Weights of a small GPT-style language model, trained from scratch on English Wikipedia.
Size: 3 heads of 32, MLP 384 tanh GELU, 1.32M parameters.
Architecture: LayerNorm before each block, learned positions, biases, tied embeddings, capped logits.
Training: a variant of Muon for these matrices, 139M tokens.
Each number is 128 + 24 x the weight over its row's rms, rounded and kept within 0 to 255. Layers, rows and columns count from 0. Numbers have three digits each. The size before them is the row's rms in percent of the matrix's.

# layer 8 attention query, 96x96, rms 0.175, rows 52-95, columns 32-63
098:125154099103112097125137134152135145105164094119117112159155147145078160155129123101142136142145
091:134122083105132166151135108118133154167149145086151106155146120129133096100141120141112132170116
092:141140188113157145164121107160151126101153113072116118151169176109097149083084155151137119130162
091:113120138082101150116109105116131124100130115136097129137193123153119153155139142114155144151125
099:105099154120134120157109175122076134156151147101149149101143130137112151145149114147135167159135
086:133096179171152167142158134145123167098124160120135106128115077149118129151148081134144132120167
092:135112147128120127120130113132163140175126156129049134105127117167165137142109088126114104136134
096:148106173175140125118111121149117155141133120137145079135138121128092137163117119131103160140141
096:188144126164084092151103111117127129154165072058114107130166117086145152152125130128124131127145
087:154106099121114106099091137136153120096133080138145153092168139121116140130119113132159085143131
099:139139130117124153149139116119119122138051112127112138157122128108135073157111100116115107119133
102:131124112157119149132126104139095145165128136133138145137140156116077176109144120118125123146127
083:143134141122110135093161144121110105105108122126127131115140157139120189100188143082113070131142
081:113114178086149153102099155121088153102108153109137110118147125126145048137124131166115102082138
076:168137092144125083122113141155142184141119129141095141142118143150155103103129109093134138129100
092:117166115105154147099122108146166105130145144150133164115079152135166074133133139091130135135158
097:106136124085116140154134160137119119137186139087121125140129174125124164162080151134155151151160
083:121109146157141141150131117099150130114078120124144138167161147113135140174118145123097161146154
081:108153133175113144129151088154149141116126156115129089127124114108167094155153097135173125113092
076:108129108169123125077132164092107155126131152146132132129107113114119183126120100121129143087111
075:106164182095111122167106129129111125152109100146154129113139135127142104129154151112188098117103
099:118108148131123153115169134113150109128121162116111074154108127154187110086128111147123081128111
087:120103130136149110151182151120092112115128138114181119075143116086145134091131143125145155124142
103:116104118123140117137145140145153130145143129116143099150132140157147085099138160118138094146166
084:075132074146157100100127071139128123143121149084148142163142150117126067170121120156123115152102
088:076083103121124167111168141108151151121113165101132098140139128135135111121104142145170086121093
092:084142086120109144118135133128114161121138161118128128155115127125122126120156155136128127175147
099:106112138136132149116145143164082080149107131176153089128151157113166126122132085133120091129144
076:129170154126123087122156140135158144142158162088137189133146146143157131095147123130158084102159
080:090096104120128105115136160101131129122124138078092166133111141137125149154136118142143138125076
097:145134141166123131133147143075109133128110111165141124173147126089106151133141108120150134118112
079:129184175127126138147156131137135154132152135126180104123135139143146168120117167116130163112066
096:110164117162121160122147121132114145120113107103126098112168115137140134110140104145117162148116
081:148139150123090142153155128088147122143109104123148140114139123122134116121127140144149110111156
085:123113114113118086124111091119123084118100137130089165119176136141168120105140152167144126095097
088:148145080109119114153131138120141117133143137128119163136131090127112140149133118159143120142158
083:088127157143140169116143185148130097131153144133146117151079142135135118098176143136095140134134
089:112172123119118121151115124136111127105118177165132129098081126087173129114099171141172132152156
087:083087168160127137112123153135090110151130141172176121097141113168108133100128137131119109141072
091:169105164167110169102130120129128140145085118085126105109165113148139143125137131129162129126148
086:134101110123142110129158128108134161160106117113104144146093114124106126141167124152116117118179
085:174132149121169129131098109135150116123143110109111075132098123147119151146154101139133114152168
086:152090119143130103104127138136104122162130164126141085092164103149083145132119160158152103150166
090:135152106137118112109114152125122087156111138111121113144157094106128128127128134148136125175141
# layer 8 attention key, 96x96, rms 0.178, rows 52-95, columns 32-63
097:136146132118105131131139165099143134114128130156102123121171184116065135142144118080107150136147
090:192129119152127156116126129153130099121128158130162088143149086176138101122114096107103153124115
089:156140180120145139149138081129150138139175099086125133152160141088075106133077147146124127137135
091:117165162080113149136094130100120145113145153138138151131141109166134150160157118135140108133153
104:131157093092150147159110131102115145151158131104135109118113116112098112121122119104108162149093
088:151126141156176151143110135118149140095127166108124123144096130156114109148206101147160131163144
091:185098125116115116097143132138082138161155133158106112106165127149154163092135151082131085144139
091:143098159097103160124079085160130135093109164153122125144123110145127178148124088103125176177149
094:162143123141123125116085140118149143136118104078125157144152099143097147134115145137109133133122
086:181172119094138090136083141157142109088126127124105156132154147149112107108142145100122102148143
097:143136135123157103113174111137115108146097130146107144178149101145150108122143069132154152136115
099:123127160138157112133107124129135167122142134152138114191109188092137127133130097082110106156101
091:154065155111102149138172154125143138126126133123153141119117116136179138128150122111115088112127
084:142109126102138147124108103146160101081099157182126118094146093155139128107132143131129124111091
078:138143086168117153110160131152122116127116112117151129132108113096105161087101152125140142111078
096:146168093143123123100122121133128139103095145199118173136074153088113123134078168120141117098147
091:132148130116156152129102142132142139108155129108164117126162151076106154164043106118146125148167
079:114126138118132138129145108114181151145141114110128131161172131142115107127093139122107161153164
082:122158107132154133126149161143132123091145144136098161188122114147084114142127088121162127138093
084:126086157128146199076114107165143134116140139141140101125110138119137154145118120100127121147140
075:132139122110122151164135136111159138125129116173135089092095117154099147091119085134141172126125
104:119127124092157103130165096090105082144118117107138101177138058161182107118128106155117118102147
088:134154181143139142148102161125102140135105136139156108113159109101142140088175135122099110110141
098:157120108129096080150147129116120127163100122087165141128095114154143109124105110151156112142126
083:127127105081132126132128131138102124133146160100159132171157155116069109137115136149161138137099
083:132081101147174137135126143105109091117119171100104141112099117190113094113136154108104113144131
092:126126122083168151135082097125114131133075115134144066155130154130140091097119121121097138177144
098:116140166129131166149170144123132127097118101134148139209136106119112119094159139150134108126141
078:108134142115099107099112121099102155078133108118119158107120117102120157174147113090113112153124
076:127130086147140095105150103148096152136106115055105123146111136142139094135153126102074132126149
094:164105144088137171150119137120114149125088153136137150144136128119138113094090134150077132124131
076:114149155178122175127101130114101120187135145162148105116112132141155112103119112145090133130157
099:126111155191137149163123130143112155126139130098154089147136115132171094103165100110177111167126
084:096156146120136130125139132114109116120123143147128133097142100079163148079164098137120137136147
085:132147146073157140128142132134121123150136088129107125116074156155098090126137147128129158117082
099:177110116136126104126126138112123149161113112158104187169138108119132161168142135166109133118171
084:106133172129111118135119170117125125140116136163161101155079140124164117127134115148106098123116
087:116149114134150130117122170149128132135142146130148092105133124069164132121116127126119125103145
082:148164157126157144130115166068143127107084158114137069124093151172174098112164164133146106094105
087:127118151137121149116103122109104153127111146110102183077168091159176130074131103160146085166119
086:145115130147098165110155147136134147115156088115129156123107093127103086100146149138107135141150
097:133119138136136081106094140175140139166129118152154128137125115165147158126063080119173127095160
088:132124116127126155142146167116107129072098107061170143110150157162119173161166108152096127152145
091:149152118107139164132105111129105112128123127098103138099161141132165146146110121166154119118127
# layer 8 attention value, 96x96, rms 0.169, rows 32-83, columns 32-63
110:127112126142109166104097156106153123167147088084092090145120142148129150166147119151137132141113
106:116114122106127160105140145143132122152123141105130140122088165125136088124131096148120143165126
100:152092117134119144201112145099171122101119171105129131100160128149095131090148144149129101117169
095:082105124143119154134119147146146114122141127140137162131102132093179147156142111142116121090126
107:157096112126105117143115141113165152137157138132122102131150126132123100164093134135138092156164
096:143103147091104112139095170158094071114112137091142123130140195121141151142114144134158101134095
098:141136166173118119099161127134150134169134099137131158086141127146161116156122168123151161127137
102:176156111131145139112081109127117147119140135181109101138124133115158133143130127166134119142116
104:145158125166154126148138116139173125155121148147132125143140108124108153107129090122117158111107
104:068162108110123112151109088129133136085108096130159132174143110129139135171114109167111107135100
103:145137142115090153134134155132111082134161149153106140121136171145157108144095131101143115092100
101:148109109129128120118162123132086115132176092139149116122154127098112099112113120121122159136115
100:133146133152142159135143144080106088116145129140147123107146080126150171137141095133119067146136
101:142144102129125112154122109104124099146125102101074179116075124200108118091134113129164119139116
105:145137094137165117110156119135099121142131122165123141119079129103082142130113149093145103121099
100:124110104114175147152160128182108153179141157150125091109111135117109156142141137129115123105125
091:168130124102137168103119134183150092119093123147149133142128122145111161149123080073112136131113
099:070128143114138133131153108137102145102110106101096156106125106166098141156139126143083133111159
111:124145117111152086125134135150152092132144135121110173120133149166154152125123144155056149107087
094:111092132146143111110092110152129086160149118185118123154133139106116139139107133106144127135106
109:144125116134103117140142116110147129127190118113148125108117085163154148131161137152135114133116
106:112113135142130095119136100183144123112118096096151131096092168143101124123110142101124107115163
102:139141110175116127100144087127106122160118076138129110188188138155130128154151132090075126134125
115:118138110109141127128129126122170107124117130153109114101139090134200111103148163124142116169129
096:138127133145096103134144109159128144129093027114097147100155101108160122112128186140157152133089
103:113154106173158087114144151155157134144114105109138100104169113138123098131093095132128141076131
098:094084117125131126111099083116148117134139154127145114095140154154154129110102119119125144140114
103:134117115090131127139151084122131136113118113133125149121130106087145149125125109176107122121156
112:145114139161132150105111110137122115119111091117157102095077142125181139141078132085144156127155
102:112139163088102117135128068137096130156138151118156131148099105109097149107140119120179136149129
090:184110168098165138158094145139128119112091108132121141114150053122145113157110086137146145127139
103:119135090119113097096120144134120132130145106089120120132092093137173168115138129132121109131169
106:159138141119150133132133140125092142124118146136153075135128144114086112098135161119168131122125
106:124079123129165163093122117112163077161128089142177110135150152139151169119110115117126111140120
097:161099146074146096166174151118145093116136123112132159149135169107129112143121113134104097102068
103:146130114136118175130124164125119118090194138084100085147124141118096126163131155141145103134165
101:112113090139119101114134107127126164116118150118134127142155146086091111159113051109132102125124
114:176129132119122140105102150133135148096142161119104130135166147121097125113097113113115106136136
113:121085128157151179110174126122154098100147131144116110130121144126115160136107168140142155126120
098:118137128125123139131123133136148107121119124144097140108173128110123137123130109122159131114155
098:186096114155143143170133133105137140108128086136096125126096123117110128141134095166140124136183
099:111146148097123130136097123132091166123070097119141127134121133132141165121171086120151133103103
102:106127136176086113095112126142088127142110083104129107132116151115145127142066107174162138113150
090:128137120153111149143120140148108110162114128140150127109180151188106109116113133118080163138121
105:103133123134129134083095109117109107174138156145139124116131149150113107133132094130118120159109
105:130115153145111139093137107090125133123166160152134130127159135150182129126127073154138130176097
105:103136109134098125106105124157135188118139127164160147145142147093123072131113104079131127146153
104:147102119077113076136123113091172129075135143144093130122124105117152127143144101139109136137157
085:132144154118133116146127133155112082114168114137114110145142151158130141098108121146137177174142
093:112136158117149166150130126144111123120077177090092124088126119138152140112091118116124129144114
101:136149155142112147142098114102138126116148105102132136112126148115134086107165100117114140151110
115:141176103189134125142163193101154137151121126142097107154093106146104134142096177141095119127146
# layer 8 attention output (transposed), 96x96, rms 0.134, rows 32-83, columns 32-63
100:099141153106151118163141105120167104127102139152122150085131094128126118105114187102121113128111
107:157135111106157095199093138108096121120104118118131129111145128142156123144153126104127118096138
098:091142138122156120115127098119090124144126095153126090147110149104107104124095117138110204118105
093:156164120103141112120127144125166110102177112147158091141161113114090118133103145081125120142207
102:115201164130130118124108087135127113103079079105144117110165116149111159119174116114136167087125
100:129139115124160097106170133120141157128111126128121071124149123189111119129161115115144142088101
099:110143138062143140158112111116142156128115182118139139144138142092132144130148093104116065136132
101:148093174125137121133168157125164142105119131108123146097171101115125142125135114123106121130086
116:128115118121107134103117091145097113117116123113128177088125158109113078134133137147124129120124
104:186075144133124132113132171112114145157123134147169130113113141105121090101113141094142128109125
098:127153151078135150095091070092143167133112101092149131108096104116166123111124130161115147167140
094:100127178093152138122115145138152111076071169117109132125116112152124175120147149112163144144122
102:118099133077098125089122120159107175121176134126132083143090180145151118124144177114134176103128
098:141135124140122120100128082167135155127116150112125134134163116070145135133098123154117138123108
104:129135178106113137117133115120144094112136122127126154098147164193119159130125097152136148108143
103:130112105112067122101095098122123107104130123149137160124144118120174078132100126133109122123110
083:156139156138100087135133142097148137124177137114131112086155117128104123111135123147144177093168
094:171137046136119135096132132134168151128134109162146093159119133135114140129135131121170131123118
117:089087110153120161099104112103147135105112175131175133132129084129162075140140140114183120146120
094:186156154155139153125106128134158113070106127071138166103111139166155124115160141128157110130118
104:106134172100140138107118167122121123092067150144094117128113207092085125125104126105111125142126
111:135162115105100115127160141077117139136140177155107158170098162135153117152106139134142114133117
097:116130148092130125135136140150116133138136163129129155085064142119143126100111140118150125066087
113:130141203119156151117143173141114127132120112133146144142126151119041139159126121132143157120133
094:121109064109142153142098126101108097130110164140094154163123085112101148133141075144149125120135
104:150115079142113132126130112121111165142143162114135167128072147137087105166140170093117113130140
100:140156098116084104149159148092125094140107104129086089126124101123137131127133124142155127151136
097:110125099137113173143115129107132153128110148113096107129123162116134111110147186105145163131065
098:175148131085148147136130137137088115098117164136119124148176106170109109094153155111104114142093
090:133112131156129091128112157126167115144127104169119146143155141135157130164121104150090117093142
095:104125104112133104160169171142123130161146152143177103111104164103140139106120140140130113110097
095:147085127103141116131113100100165131145106149169142106130162149120086093152136159099112126160133
088:142117127124116121086123139130157132117118131139068135175114130149118121140143120090106125087122
098:131136111130119139138115119142095148146081156132095150107134118101123102096126119120158139150091
090:136116116164104142124125134180091162153148106066114115090130094106086159125136139155125147123163
098:131143190117127160121129097154102114143130110144134116144164151122202166090132113145130080112113
093:085127169149130133147118120135095115126136094111113140093160108120140131119153126163107156128092
105:114130114114126142129162108118144094145110148149156091157094110149185105124177132132104107116132
097:160142156116145113122107119089129132140146128136102167123143102131143151117128098190128103112105
100:118109111139121101102126121119141161175163165122109150130102148142096138183125113124109144159118
088:104121109093118117121117110121108083133118157148159124143143130079163148095130134117136139113131
090:102128154195151121119137123124140145103123122122133125123146108099080092152104170143153118130087
094:169180155152142132108127128110111116128110101137095140096112131127075148110203112110097128118100
079:112114116143153096151151110138150081125122144123146138104098088135150121148129118144128132176120
087:162174127130114108161174115137143102150113066089133147129134128129166118130122149157145163124114
089:135158168093157105127106154151128135164131125130126153147093078106125120139094132089093153096115
104:135088118154114087153132110145087091108127132148180115113102115179154132080168156157148110138087
095:109104099125149136137123125136107168143133137124176141168123137113078124141133188098102108146141
087:135097087107130134150116110122174079116087130094134168138123078148122149120153093138125097112093
085:105089132097184093138125164084162127149159112150122137138099116096121156164104160133139166104165
090:138108093142130120098134126134098165130116160114114140185101107156134155139124133124185082094164
105:142120092143115138103100097117130114110141121094135155116148136126125141121120116124135089167181